From a checkpoint of a small transformer trained on Wikipedia.
Size: 18 layers, 13.2M parameters.
Training: a variant of Muon for these matrices, 4357 steps.
Each number is 200 + 30 x the weight over its row's rms, rounded and kept within 0 to 999. Layers, rows and columns count from 0. The size before them is the row's rms in percent of the matrix's.

# gate: layer 5 MLP gate, 576x224, rms 0.156, rows 150-216, columns 64-95
# up: layer 5 MLP up, 576x224, rms 0.159, rows 150-216, columns 64-95
# down: layer 5 MLP down (transposed), 576x224, rms 0.0904, rows 150-215, columns 64-95
gate150,103,166,274,215,188,214,159,240,180,221,180,193,171,190,135,186,202,189,179,206,219,230,225,175,223,223,194,265,213,232,258,187,175
up150,108,144,211,157,210,160,198,231,170,171,230,226,158,181,244,192,164,223,172,195,214,207,239,223,187,227,213,136,214,208,203,197,224
down150,099,176,182,200,209,163,216,186,137,205,190,211,142,176,221,226,212,160,253,197,229,158,202,216,160,197,200,208,233,218,183,223,175
gate151,100,203,248,210,233,168,242,155,185,190,170,183,253,223,140,212,205,219,253,209,202,238,225,200,255,202,176,186,198,233,180,202,215
up151,093,163,114,139,183,181,220,214,202,160,164,212,178,205,180,194,216,214,246,253,248,192,222,124,153,173,213,182,194,219,179,217,238
down151,096,185,236,240,255,166,268,161,191,168,161,158,227,279,212,179,194,220,178,176,217,219,214,181,226,212,169,209,221,210,207,210,275
gate152,098,223,191,192,208,197,240,167,187,215,229,242,192,228,221,186,243,206,223,182,262,218,271,221,202,243,207,220,220,177,207,142,147
up152,097,182,235,201,202,136,215,192,170,151,186,177,183,209,208,188,164,163,190,258,198,219,132,267,174,182,171,231,197,236,238,244,201
down152,098,200,214,222,165,120,156,204,221,227,203,161,180,187,198,168,148,216,196,212,177,213,190,192,229,163,234,201,168,202,221,195,246
gate153,099,199,242,243,204,165,189,238,244,208,213,228,174,189,206,201,195,141,210,219,194,173,218,183,212,240,271,177,209,234,143,225,223
up153,101,216,161,212,190,210,184,175,175,182,196,199,252,228,192,167,200,160,169,233,156,168,257,225,171,232,251,206,155,171,213,199,147
down153,101,261,145,204,206,187,177,248,202,186,237,205,260,228,131,224,214,201,182,225,232,204,181,213,172,204,211,179,230,175,285,157,170
gate154,095,123,203,191,139,211,270,159,222,199,157,157,205,216,219,202,223,256,208,163,193,183,209,176,157,175,203,193,264,173,166,188,239
up154,098,214,200,184,215,193,193,231,227,149,193,181,196,224,198,197,205,165,156,237,170,166,150,215,191,173,207,251,233,231,229,227,212
down154,099,224,180,206,221,201,166,153,186,241,239,185,191,204,227,200,220,193,176,206,202,165,206,204,207,204,247,226,185,224,211,214,242
gate155,102,185,122,244,213,177,248,247,192,144,183,251,214,226,226,133,229,215,239,162,171,190,225,214,214,203,183,172,219,250,154,207,201
up155,099,230,193,231,162,209,154,198,231,221,178,192,184,208,216,195,217,185,215,184,197,190,207,195,193,233,219,192,166,191,178,231,145
down155,101,228,207,204,193,203,190,224,188,254,246,231,227,203,194,218,156,183,208,235,214,202,198,193,221,186,261,224,252,189,235,223,180
gate156,099,197,222,164,180,204,173,221,252,213,178,202,191,185,215,192,232,205,177,241,144,171,267,188,200,220,150,198,210,242,181,138,237
up156,095,251,181,242,193,202,197,203,178,203,211,226,223,216,227,196,229,254,166,225,210,174,229,216,268,199,180,213,215,194,186,207,246
down156,098,227,199,171,221,171,202,206,189,169,225,204,221,225,235,160,212,219,188,211,171,194,185,146,222,184,249,208,212,218,209,189,201
gate157,095,215,219,185,182,167,169,200,200,201,147,199,191,192,231,245,202,225,170,175,211,204,294,228,262,220,135,167,231,197,169,209,226
up157,102,216,113,167,179,221,188,175,207,169,172,204,171,199,176,179,197,186,218,194,169,230,169,215,206,234,205,185,192,207,216,231,143
down157,101,208,194,193,250,154,137,233,225,200,198,223,223,196,186,231,198,171,194,214,216,192,175,203,250,192,208,209,171,161,232,158,199
gate158,105,196,219,200,253,222,178,212,140,189,217,237,178,139,183,205,201,232,150,302,248,197,188,257,225,227,193,162,241,208,194,184,154
up158,106,241,202,206,148,183,220,159,226,177,184,202,176,199,195,196,182,218,179,182,207,214,220,192,169,206,195,239,198,252,228,277,178
down158,102,181,182,202,212,213,210,230,202,196,216,230,190,195,197,164,225,166,209,183,181,189,242,174,215,192,280,212,239,166,194,184,185
gate159,098,213,244,190,204,181,170,239,192,193,250,231,178,183,214,229,220,172,174,206,189,213,219,156,207,230,236,197,208,203,179,171,257
up159,105,188,207,196,266,213,151,187,192,214,203,209,231,204,228,151,199,170,190,250,179,233,246,213,194,247,170,172,165,157,264,221,175
down159,103,233,190,226,248,229,205,202,163,226,220,237,205,195,173,161,231,228,200,220,184,185,204,216,233,177,198,186,239,203,214,159,233
gate160,102,185,209,174,172,134,216,188,240,181,263,149,230,140,185,159,189,164,164,170,197,224,193,225,143,230,224,205,167,210,186,232,170
up160,101,185,225,169,213,195,237,198,179,214,227,231,167,238,206,219,216,179,197,231,190,212,172,216,232,206,200,269,162,205,207,161,206
down160,101,221,154,186,216,232,193,185,215,228,192,205,229,152,186,196,207,209,213,191,177,182,178,197,217,167,186,271,197,235,200,188,252
gate161,100,202,198,185,233,200,215,166,178,178,209,198,227,229,202,196,165,169,152,182,196,202,222,189,246,199,179,225,196,167,231,163,225
up161,101,222,173,226,216,176,182,197,219,186,192,184,216,219,244,177,235,204,213,217,248,192,232,250,164,160,223,244,214,173,216,211,200
down161,098,200,166,187,183,219,209,226,200,186,178,201,133,167,210,185,148,177,241,212,273,243,241,189,216,138,146,188,200,208,204,157,252
gate162,098,148,186,210,284,194,186,187,229,225,210,132,236,172,262,212,193,194,190,119,221,206,206,208,247,207,170,202,221,187,162,190,201
up162,101,197,151,134,166,220,173,162,186,227,194,186,173,191,219,223,194,211,192,254,175,194,274,232,220,216,207,172,227,165,234,226,194
down162,102,264,203,204,278,200,217,170,165,189,206,160,158,177,203,224,227,226,199,228,146,210,191,192,191,149,174,197,228,182,200,212,169
gate163,104,231,225,158,178,213,180,208,229,191,222,254,211,182,185,224,245,179,224,197,187,249,197,196,224,129,222,228,191,152,240,225,198
up163,105,221,239,103,159,137,244,207,176,141,186,146,195,183,242,142,144,195,198,187,169,202,175,207,168,185,153,223,185,189,194,230,166
down163,103,223,218,181,244,216,183,150,187,212,182,250,237,173,162,266,228,215,182,174,175,207,199,176,204,179,199,170,202,208,215,248,162
gate164,100,221,198,181,233,213,154,170,230,155,154,205,202,198,174,227,174,207,219,187,175,171,212,181,172,199,217,217,201,257,213,170,206
up164,099,141,220,247,185,235,229,234,187,179,197,238,216,174,215,208,190,215,178,198,203,171,198,170,199,198,168,234,225,203,195,170,208
down164,098,250,223,187,203,208,212,185,220,176,180,138,157,197,228,180,223,228,212,224,224,230,184,215,251,226,229,236,193,179,198,195,229
gate165,095,183,193,149,186,224,193,238,224,209,237,188,189,175,241,189,211,153,178,149,200,249,163,237,172,238,188,163,227,199,213,205,216
up165,095,177,205,216,222,189,222,219,157,191,231,169,216,224,221,189,181,211,220,196,228,232,183,206,210,230,242,176,173,155,208,156,237
down165,098,213,187,149,201,203,171,259,205,181,223,218,215,156,241,243,227,190,216,144,222,185,186,242,135,153,205,207,205,238,226,190,170
gate166,097,167,230,185,221,160,162,200,147,144,198,212,262,156,173,214,245,200,245,173,217,193,116,249,252,206,214,209,217,221,143,201,239
up166,091,151,209,215,221,152,248,160,208,164,261,165,194,205,155,190,208,205,232,222,210,197,174,195,198,200,202,192,216,198,158,169,148
down166,094,240,223,231,204,176,185,156,242,191,234,174,131,153,207,220,214,260,228,169,219,217,198,176,198,218,184,137,157,202,210,278,129
gate167,100,268,238,213,255,265,192,237,168,190,250,242,174,212,169,216,163,228,169,273,206,225,189,227,188,185,141,173,211,190,255,186,200
up167,104,197,187,161,197,205,185,136,219,241,155,177,224,148,201,246,197,145,169,176,189,194,236,188,246,187,210,192,131,180,192,215,200
down167,104,160,190,158,241,232,213,233,195,194,174,192,251,182,247,206,228,167,168,178,225,142,225,243,273,221,214,185,216,222,242,221,244
gate168,102,239,221,232,183,196,212,181,243,227,192,147,227,150,222,170,247,225,241,221,167,275,228,191,186,195,259,245,190,231,189,194,214
up168,099,218,217,212,228,214,212,233,172,169,200,203,177,251,164,184,210,164,161,248,211,215,178,229,217,217,219,191,273,164,189,154,228
down168,098,245,214,162,171,196,162,193,215,203,190,267,217,215,182,153,247,193,200,193,193,226,173,117,230,217,179,180,214,192,246,158,206
gate169,111,218,137,235,228,218,266,207,243,164,260,269,168,195,208,179,154,231,195,221,197,158,217,211,189,173,223,147,215,155,141,236,185
up169,120,192,168,189,230,187,180,182,208,127,200,258,176,235,219,206,176,181,174,205,182,189,187,217,178,152,165,165,195,191,186,193,180
down169,107,227,213,260,219,208,246,189,212,207,262,191,234,217,239,198,184,195,241,202,204,201,230,215,138,160,218,147,172,210,140,190,223
gate170,100,196,170,198,156,158,193,187,174,216,160,236,206,234,234,207,237,136,171,229,188,215,220,211,272,229,243,234,213,245,170,161,225
up170,098,189,197,209,195,156,188,218,165,177,156,197,175,190,220,202,195,207,177,177,184,204,205,199,208,211,185,219,159,128,194,168,204
down170,099,184,240,163,205,123,213,203,172,217,132,185,189,182,200,243,205,180,182,165,243,200,147,209,186,148,178,250,187,236,179,192,211
gate171,106,222,222,235,208,217,210,204,142,217,179,172,253,141,216,225,139,225,141,156,180,172,215,182,233,206,201,220,183,242,190,201,210
up171,106,229,200,193,222,235,164,165,206,199,204,225,181,236,197,223,207,224,221,227,183,250,192,232,213,150,219,211,168,165,212,230,143
down171,100,179,189,236,244,186,180,158,215,228,198,134,245,167,148,192,205,203,199,228,209,232,190,155,201,220,208,187,216,202,226,167,221
gate172,101,266,158,173,225,242,187,197,220,167,160,194,199,198,200,193,200,166,139,170,198,179,183,209,282,231,192,224,174,204,222,167,171
up172,102,199,169,261,269,155,187,156,207,194,194,187,168,191,219,225,197,191,172,228,195,147,199,188,177,189,206,186,192,194,214,226,187
down172,104,249,248,211,198,186,183,220,201,247,230,200,202,151,208,224,139,163,233,261,221,204,202,164,198,181,248,204,222,226,205,217,172
gate173,099,167,190,187,216,192,158,190,201,180,211,194,234,220,184,230,192,172,149,254,177,188,186,178,187,224,204,182,255,226,197,170,169
up173,098,206,193,242,189,125,179,276,183,196,186,152,177,172,206,229,218,188,193,188,182,164,208,188,145,159,157,197,187,221,228,177,161
down173,099,242,166,168,203,217,231,217,196,197,211,150,155,226,230,219,202,282,184,179,217,204,133,183,202,206,160,241,263,210,212,212,253
gate174,107,224,238,111,264,189,155,162,236,231,217,238,203,209,181,178,197,216,221,258,211,201,238,200,213,214,197,181,178,217,152,215,169
up174,105,272,238,174,149,211,184,181,148,230,202,256,176,185,204,185,161,162,176,178,152,152,200,194,217,149,210,178,185,212,176,228,168
down174,101,186,200,185,180,210,194,137,222,175,213,194,203,204,186,226,198,188,254,131,149,156,217,161,198,161,247,148,189,229,218,183,151
gate175,099,190,193,225,172,227,237,259,217,210,165,159,264,201,221,215,236,193,202,218,189,196,216,222,210,183,233,211,178,175,205,234,227
up175,098,223,219,250,208,204,206,219,212,196,178,215,242,207,219,176,202,247,184,171,139,170,217,165,203,241,196,170,200,201,228,198,151
down175,101,173,201,258,189,190,204,218,216,150,170,212,260,208,230,176,221,215,237,148,148,195,227,182,195,193,199,201,204,249,150,209,205
gate176,105,180,223,197,223,167,144,208,207,195,260,130,180,214,207,201,167,186,134,222,203,174,203,196,173,178,196,181,200,216,201,170,171
up176,102,148,185,236,210,161,214,184,200,188,140,217,142,168,222,233,202,222,195,243,170,170,194,194,178,150,178,167,225,205,208,183,195
down176,103,245,206,176,173,215,216,211,202,254,200,236,190,211,137,174,214,194,168,186,195,188,175,163,209,195,145,234,181,224,184,215,184
gate177,105,224,239,131,228,197,164,193,196,212,193,224,221,187,184,211,140,191,231,233,205,159,173,236,226,195,177,156,184,186,225,205,166
up177,104,210,200,206,182,188,206,205,236,196,179,173,221,222,136,215,209,144,216,270,194,222,199,206,189,215,193,194,210,222,147,255,234
down177,104,221,158,218,195,238,249,183,204,194,195,178,129,173,164,253,244,270,234,223,185,213,224,215,172,196,226,230,250,173,186,238,184
gate178,101,229,176,194,268,233,215,167,245,247,202,194,233,173,179,159,225,186,206,205,227,154,247,190,249,216,186,219,174,215,244,197,156
up178,099,188,174,224,198,202,192,184,176,222,220,220,227,218,192,156,132,183,137,210,193,239,167,226,224,195,178,154,206,182,233,201,197
down178,097,199,150,229,189,122,175,204,182,186,200,297,229,182,202,204,171,217,233,198,164,182,218,220,228,177,138,207,195,205,236,193,211
gate179,098,260,167,176,181,204,200,213,274,228,194,206,214,271,188,216,246,202,236,230,147,208,207,128,189,174,174,190,178,130,192,200,198
up179,102,200,202,239,252,178,181,191,161,299,212,248,226,145,199,226,204,218,216,146,247,192,222,187,194,209,146,151,195,193,232,227,190
down179,099,159,191,171,176,183,140,234,181,171,210,194,248,164,186,239,193,241,183,238,158,225,178,211,188,207,231,199,224,203,198,197,210
gate180,099,244,196,217,180,189,192,195,247,169,195,242,225,169,158,224,207,233,176,275,266,170,275,197,152,196,223,197,177,190,202,162,191
up180,101,211,203,265,156,197,155,215,224,151,219,180,184,222,209,230,211,190,204,208,185,198,205,223,235,203,218,163,206,171,198,287,180
down180,099,130,226,215,283,185,203,242,206,160,218,185,165,201,162,204,212,188,197,262,192,193,218,186,214,233,248,169,208,174,170,221,153
gate181,101,195,266,214,244,223,162,176,191,196,205,166,186,193,211,237,212,204,149,191,211,214,238,218,207,182,191,143,201,229,183,213,185
up181,100,180,218,190,270,203,172,228,216,183,180,218,235,242,215,223,231,184,179,171,162,215,276,163,166,165,165,133,173,212,272,205,216
down181,102,186,156,185,199,216,94,196,237,214,172,144,226,177,218,198,222,161,202,203,250,212,185,189,213,246,246,147,202,174,250,176,171
gate182,102,174,258,261,247,198,231,178,184,190,200,208,173,203,210,225,223,195,197,198,164,211,250,227,203,203,176,168,196,250,161,181,201
up182,102,202,195,227,186,212,237,217,196,156,233,230,188,242,201,232,192,222,209,166,151,258,216,156,214,204,210,162,228,176,196,145,181
down182,102,218,168,244,140,166,223,166,191,201,189,204,198,238,139,177,201,165,182,206,149,219,150,148,234,142,196,171,185,211,121,200,247
gate183,099,254,211,150,187,179,142,217,212,188,157,209,210,231,210,201,224,191,207,155,240,181,147,174,178,172,235,238,197,172,240,223,228
up183,099,231,217,173,186,156,243,222,234,206,184,264,166,202,238,181,233,176,188,202,242,170,210,201,236,151,223,173,254,189,170,196,199
down183,097,193,184,192,218,158,198,202,200,247,201,237,239,166,188,178,230,190,162,138,192,204,222,246,229,214,192,258,209,217,227,226,183
gate184,100,188,187,285,170,157,158,190,197,224,176,158,165,180,274,167,190,192,175,225,159,183,231,231,208,194,213,153,241,207,195,149,167
up184,095,201,213,270,184,186,207,210,147,203,118,217,216,196,214,186,205,162,228,216,154,219,198,241,232,163,191,203,258,175,215,171,198
down184,101,215,205,229,179,157,239,227,227,239,157,219,242,258,241,205,170,202,128,214,176,213,187,196,189,155,157,225,204,217,176,134,223
gate185,097,189,201,174,220,253,168,198,196,179,215,212,209,198,201,143,158,211,239,237,236,115,275,193,244,183,211,193,204,202,208,168,197
up185,099,209,216,166,182,236,167,215,246,182,142,209,216,197,177,193,192,207,183,194,238,203,214,222,227,202,232,248,132,209,195,174,251
down185,098,206,223,188,191,125,221,230,237,230,248,217,209,215,210,264,131,198,219,215,205,198,177,255,202,162,195,151,205,181,213,148,241
gate186,105,232,218,246,197,195,181,187,207,226,164,216,146,126,191,169,239,199,220,206,222,174,175,169,183,206,204,146,226,207,149,199,201
up186,103,182,238,183,163,217,173,264,197,205,183,178,218,151,213,193,233,225,192,191,199,228,174,153,168,204,234,210,200,193,172,213,210
down186,105,202,199,214,223,214,203,180,190,272,143,176,250,182,208,176,213,211,188,175,190,225,201,208,181,202,230,168,214,219,160,195,214
gate187,104,249,198,201,228,228,191,202,251,204,239,197,229,198,250,178,116,180,212,221,208,247,221,220,181,190,175,190,249,181,166,188,172
up187,106,195,173,194,232,221,235,266,209,228,208,201,170,214,163,234,200,199,211,188,173,213,229,120,205,214,164,160,180,171,222,157,213
down187,103,181,161,182,174,210,214,226,175,183,153,240,229,217,166,220,230,212,184,234,232,214,178,160,172,192,195,208,229,220,186,154,157
gate188,096,158,188,215,179,245,222,206,149,233,177,218,233,216,232,151,207,234,197,240,265,207,164,160,222,205,198,226,203,202,197,210,205
up188,104,232,189,233,204,157,233,191,204,251,181,262,211,167,211,244,197,242,212,236,191,230,175,166,162,184,173,247,196,204,193,174,193
down188,098,179,133,184,191,172,229,160,266,191,148,251,189,211,200,257,250,208,184,243,209,206,206,189,173,208,189,250,202,210,167,232,250
gate189,100,216,199,187,187,244,181,165,188,185,208,164,210,214,212,229,195,194,183,159,186,183,214,224,192,221,261,163,153,180,180,223,209
up189,105,156,257,234,144,188,224,198,187,194,182,207,171,219,179,232,161,219,221,175,219,221,180,237,211,214,192,212,208,184,185,175,215
down189,105,220,232,277,142,203,189,203,287,217,208,177,239,202,163,177,206,172,153,178,214,184,223,209,197,178,197,192,233,220,223,152,256
gate190,096,240,167,267,219,286,155,135,186,211,190,200,226,189,188,187,167,184,202,193,221,207,181,244,247,196,156,194,170,269,234,199,170
up190,096,194,249,173,163,159,238,179,271,201,188,193,238,195,216,194,243,198,208,157,217,225,220,173,158,196,193,223,199,162,191,200,204
down190,099,161,223,231,217,227,240,215,255,216,205,219,191,174,195,174,234,230,178,206,216,146,179,189,154,202,224,205,220,208,257,183,177
gate191,102,168,210,179,144,178,206,275,154,225,234,184,220,207,167,186,216,164,184,229,218,200,232,170,226,206,222,208,141,186,207,180,194
up191,100,188,215,187,262,176,182,186,183,209,173,194,171,178,143,189,231,200,210,201,219,195,245,192,232,256,217,199,223,242,176,188,168
down191,102,152,213,208,182,204,256,179,144,186,192,249,213,178,188,137,187,180,224,189,220,220,259,176,181,214,216,168,193,212,189,256,162
gate192,103,173,221,164,192,175,172,145,155,236,230,151,186,185,210,241,144,176,176,197,221,132,201,184,242,189,229,165,203,125,207,219,209
up192,101,194,152,174,195,228,197,195,199,157,220,192,222,202,251,168,172,199,214,114,223,215,179,184,216,199,207,198,193,220,179,200,246
down192,101,227,216,156,177,172,205,177,229,213,210,221,234,183,175,227,131,207,228,151,204,266,210,187,222,162,218,233,190,187,146,199,151
gate193,103,218,193,201,218,200,190,176,206,260,202,245,205,174,174,138,174,256,194,198,202,231,287,187,198,239,220,121,213,180,229,192,180
up193,105,179,165,279,228,164,242,247,179,227,214,179,206,195,177,189,146,196,212,118,154,238,168,219,186,225,180,203,182,204,208,193,179
down193,102,186,204,185,256,217,212,226,180,193,188,185,182,205,233,246,203,149,184,184,189,245,244,222,191,153,212,174,137,205,261,221,222
gate194,105,178,218,210,172,199,175,246,239,234,184,239,173,221,116,229,209,255,169,250,197,177,170,160,174,181,182,184,182,205,171,188,176
up194,096,193,201,145,223,201,213,159,164,199,229,191,201,220,211,224,201,168,154,185,268,160,222,235,177,221,183,180,250,145,142,184,212
down194,097,195,215,219,244,224,199,205,181,240,225,134,172,181,170,209,185,156,235,242,267,194,178,191,197,177,227,203,212,191,179,271,194
gate195,100,216,208,188,158,193,198,175,190,170,165,202,192,188,214,145,211,200,166,193,192,210,257,165,207,175,172,210,153,223,151,159,150
up195,095,239,249,228,203,212,204,193,188,163,245,262,200,248,204,161,198,170,181,225,192,172,220,185,181,176,150,206,225,207,255,202,224
down195,095,195,190,251,225,199,167,242,265,184,153,228,247,180,184,174,221,225,248,145,234,163,208,196,170,209,211,147,227,177,201,217,225
gate196,102,316,191,183,206,160,168,217,228,176,212,144,187,159,173,284,176,191,217,230,215,190,184,149,168,211,250,192,198,198,205,235,194
up196,102,167,254,197,189,176,254,138,212,208,202,190,176,197,207,121,181,244,231,220,218,226,204,182,178,198,181,195,203,212,250,191,191
down196,101,198,182,172,217,189,240,211,229,212,168,204,196,176,207,174,240,199,236,182,208,245,157,186,185,221,236,198,207,186,201,235,193
gate197,098,242,180,212,178,227,204,224,184,156,281,170,167,201,229,230,204,265,261,253,209,241,255,191,216,165,193,202,225,200,216,220,163
up197,099,226,210,181,223,199,169,261,216,178,194,213,212,184,224,207,191,195,185,246,168,267,244,247,182,202,210,188,153,205,173,288,200
down197,099,210,195,250,177,227,199,142,201,243,212,245,182,161,163,169,182,156,186,150,188,230,199,211,240,204,148,226,266,233,179,226,263
gate198,106,228,224,271,225,180,226,155,235,155,197,168,183,211,177,179,187,196,217,217,199,215,174,248,219,132,175,202,219,121,160,207,197
up198,102,201,240,193,224,250,236,201,204,165,226,187,188,236,172,216,217,287,193,207,184,233,198,151,208,189,268,220,203,164,214,217,146
down198,099,239,197,242,157,221,178,176,165,200,179,222,200,152,183,240,204,221,181,186,249,237,165,214,214,146,198,179,232,131,216,170,189
gate199,101,211,176,198,168,210,263,228,166,185,203,192,216,217,216,208,202,207,209,231,194,181,149,138,197,238,212,218,195,213,213,176,195
up199,103,222,238,204,234,163,158,237,188,256,186,159,215,198,202,208,172,231,174,177,212,173,189,188,230,206,258,191,230,175,184,192,235
down199,097,207,219,246,191,175,210,230,222,203,237,221,244,188,159,221,278,223,210,224,215,177,197,166,187,225,215,176,215,175,179,210,181
gate200,101,182,189,224,154,212,215,186,173,189,150,141,184,140,257,239,178,193,262,256,202,208,190,176,185,206,237,208,238,230,207,178,191
up200,101,212,228,206,214,238,195,140,211,151,203,216,215,178,184,267,162,252,209,177,246,185,216,246,160,241,169,156,224,215,253,222,152
down200,097,206,173,228,168,166,184,176,177,241,173,186,197,182,168,210,170,182,176,254,203,145,222,189,273,215,199,238,207,245,173,178,190
gate201,104,193,189,122,179,187,255,179,215,186,215,150,200,175,276,160,170,223,252,225,173,155,181,255,214,243,216,202,211,188,210,202,152
up201,101,238,235,280,230,280,192,179,212,246,226,178,203,175,196,153,209,158,190,230,156,246,187,216,251,214,212,209,249,173,208,206,158
down201,102,184,205,208,189,180,231,182,202,204,198,267,194,227,240,203,138,158,236,219,174,182,172,216,179,240,176,167,204,153,219,226,228
gate202,107,233,208,221,230,194,189,184,258,137,222,201,227,169,245,214,189,164,221,154,196,198,225,226,179,251,187,203,206,197,200,156,198
up202,103,212,225,180,126,186,201,159,184,241,224,174,200,175,177,223,255,188,170,201,224,187,184,215,171,179,208,185,168,194,195,238,235
down202,101,209,221,200,154,184,128,255,138,193,238,201,163,146,196,215,203,180,221,163,210,200,196,151,124,218,212,201,171,252,236,222,248
gate203,102,205,170,169,236,188,164,236,213,173,235,206,165,153,174,265,201,203,191,191,204,223,186,213,241,230,199,161,174,215,183,185,251
up203,105,201,174,222,219,231,171,224,225,197,137,180,189,193,213,167,177,177,243,210,216,169,163,160,199,130,219,228,204,178,210,200,229
down203,102,182,177,241,199,211,159,191,215,206,221,220,177,176,152,170,167,210,248,230,176,210,164,151,205,218,191,201,186,182,206,227,160
gate204,105,154,282,233,172,204,195,196,214,214,200,182,250,203,185,202,234,224,204,199,168,207,208,195,169,170,210,214,201,218,180,196,223
up204,103,187,228,225,193,236,229,159,176,186,258,237,256,246,209,181,240,181,204,178,168,147,166,216,234,195,197,179,190,152,184,227,198
down204,103,237,153,189,175,205,217,209,193,151,232,231,217,191,193,171,203,198,215,193,198,177,187,221,218,219,218,144,220,180,183,209,199
gate205,102,193,218,210,180,185,287,208,159,174,240,187,219,174,205,188,146,208,253,243,177,245,194,167,145,224,171,228,210,176,171,186,176
up205,105,202,160,215,143,186,181,186,176,205,242,206,172,190,150,196,172,128,230,198,232,197,251,187,200,254,217,154,171,247,245,245,215
down205,103,196,212,151,176,197,241,173,267,186,179,176,201,225,227,160,203,199,164,274,216,181,206,188,231,143,236,233,205,154,259,221,147
gate206,103,183,176,185,194,214,206,221,173,219,184,249,153,212,163,176,153,182,132,158,212,246,162,195,171,226,187,200,247,172,156,181,159
up206,100,217,192,233,187,164,273,247,158,217,216,159,199,208,221,176,195,187,238,221,168,230,259,178,195,201,201,167,193,202,132,183,224
down206,096,167,278,223,187,210,189,182,197,252,234,214,226,154,182,227,167,197,234,206,192,193,205,190,214,148,201,172,129,174,220,236,203
gate207,102,187,214,162,216,185,154,190,194,178,188,179,206,169,168,282,189,214,211,186,200,233,161,256,245,180,233,222,218,253,201,194,178
up207,102,195,202,150,163,256,176,277,211,179,201,171,193,161,191,176,140,237,215,165,221,193,261,197,182,185,232,278,201,163,174,254,170
down207,103,164,232,161,183,185,187,238,200,200,169,150,184,222,213,214,186,186,191,198,155,226,182,212,205,139,248,216,147,196,202,201,245
gate208,097,183,181,217,208,198,213,213,203,229,211,190,226,235,193,220,211,200,194,224,246,206,208,239,212,202,207,219,210,255,211,175,167
up208,093,194,175,206,172,192,187,212,181,224,202,163,138,291,234,190,194,218,210,208,216,158,183,137,223,185,195,231,208,164,199,201,195
down208,093,231,208,216,194,166,112,188,248,226,212,142,163,257,198,230,192,199,205,199,145,234,188,223,239,244,173,267,171,207,211,240,197
gate209,094,207,228,182,193,202,204,211,220,172,163,193,196,160,199,207,183,262,206,185,177,259,222,181,215,184,187,196,255,185,181,170,189
up209,099,213,244,177,176,215,161,161,195,195,215,154,190,177,204,218,236,238,211,179,214,194,220,241,222,180,171,138,202,218,201,209,164
down209,107,204,226,212,169,220,209,191,228,181,232,216,225,184,202,180,206,208,117,199,152,180,160,247,174,230,168,243,241,250,187,228,197
gate210,100,164,221,199,209,192,176,172,260,245,146,181,196,227,200,217,248,233,226,216,214,209,184,174,209,199,214,186,235,187,253,189,260
up210,097,248,185,200,149,185,239,221,222,216,199,226,216,225,228,248,179,240,215,170,212,185,202,214,259,223,197,233,184,216,199,150,169
down210,099,217,172,217,239,154,184,191,205,185,183,151,211,125,254,246,162,207,179,207,217,145,184,215,222,190,210,253,232,198,203,160,192
gate211,097,229,155,262,193,235,187,216,244,216,182,157,178,180,256,210,183,166,193,218,229,191,170,201,210,243,211,214,197,223,192,202,211
up211,098,177,174,151,217,170,168,201,172,200,157,208,177,137,215,246,193,186,160,170,186,224,194,143,201,235,174,198,139,171,190,176,253
down211,097,169,201,187,232,188,184,214,237,230,166,186,178,218,227,237,177,183,209,227,194,222,193,241,238,218,192,201,179,257,219,235,193
gate212,101,201,205,149,193,159,239,210,234,215,197,199,190,184,202,152,220,213,201,236,231,147,233,130,270,207,220,162,204,204,196,173,220
up212,101,222,176,251,195,194,187,219,182,257,256,195,207,159,178,202,217,156,149,201,205,225,286,159,220,181,202,233,180,205,215,152,203
down212,101,233,216,210,162,215,218,205,218,208,168,181,203,264,234,214,158,219,171,241,195,244,201,226,215,266,222,189,158,164,222,244,159
gate213,098,263,185,206,203,217,217,188,204,195,226,261,198,141,210,197,228,227,261,196,188,188,181,204,209,213,211,176,206,182,167,200,188
up213,098,180,198,176,279,175,183,205,196,185,116,215,183,222,230,197,241,177,265,208,186,238,165,239,247,231,171,199,225,151,205,185,213
down213,097,204,236,210,217,115,175,166,195,216,205,176,223,188,182,250,233,173,272,173,162,149,114,163,250,231,209,214,225,168,230,188,223
gate214,099,209,278,159,183,156,159,216,159,196,230,144,181,219,210,114,235,215,166,242,170,205,203,214,190,218,205,243,179,212,208,244,248
up214,097,180,169,168,176,199,178,257,225,219,206,225,207,177,203,264,205,157,242,202,205,203,242,195,155,173,248,160,242,233,262,169,194
down214,097,261,192,189,221,177,202,150,185,221,187,222,168,202,241,208,248,233,179,272,184,180,163,216,233,181,167,205,247,152,181,188,143
gate215,103,216,214,221,177,194,172,176,155,152,204,183,225,175,192,194,211,224,154,137,168,259,207,170,156,223,197,196,186,206,199,220,119
up215,107,266,210,220,236,187,212,218,140,242,229,241,188,218,153,221,253,213,158,160,187,184,236,242,176,198,193,219,215,209,198,249,186
down215,105,203,212,160,236,229,150,221,233,213,222,229,200,258,160,196,196,244,233,155,132,218,233,166,265,200,160,247,221,205,141,207,246
gate216,097,259,195,147,222,212,244,153,210,204,206,159,201,193,196,191,164,209,189,230,239,179,152,150,210,160,154,140,172,189,201,175,189
up216,095,166,190,212,211,264,194,212,181,177,248,154,167,176,200,244,234,186,189,254,174,178,152,214,175,182,193,173,147,303,183,143,259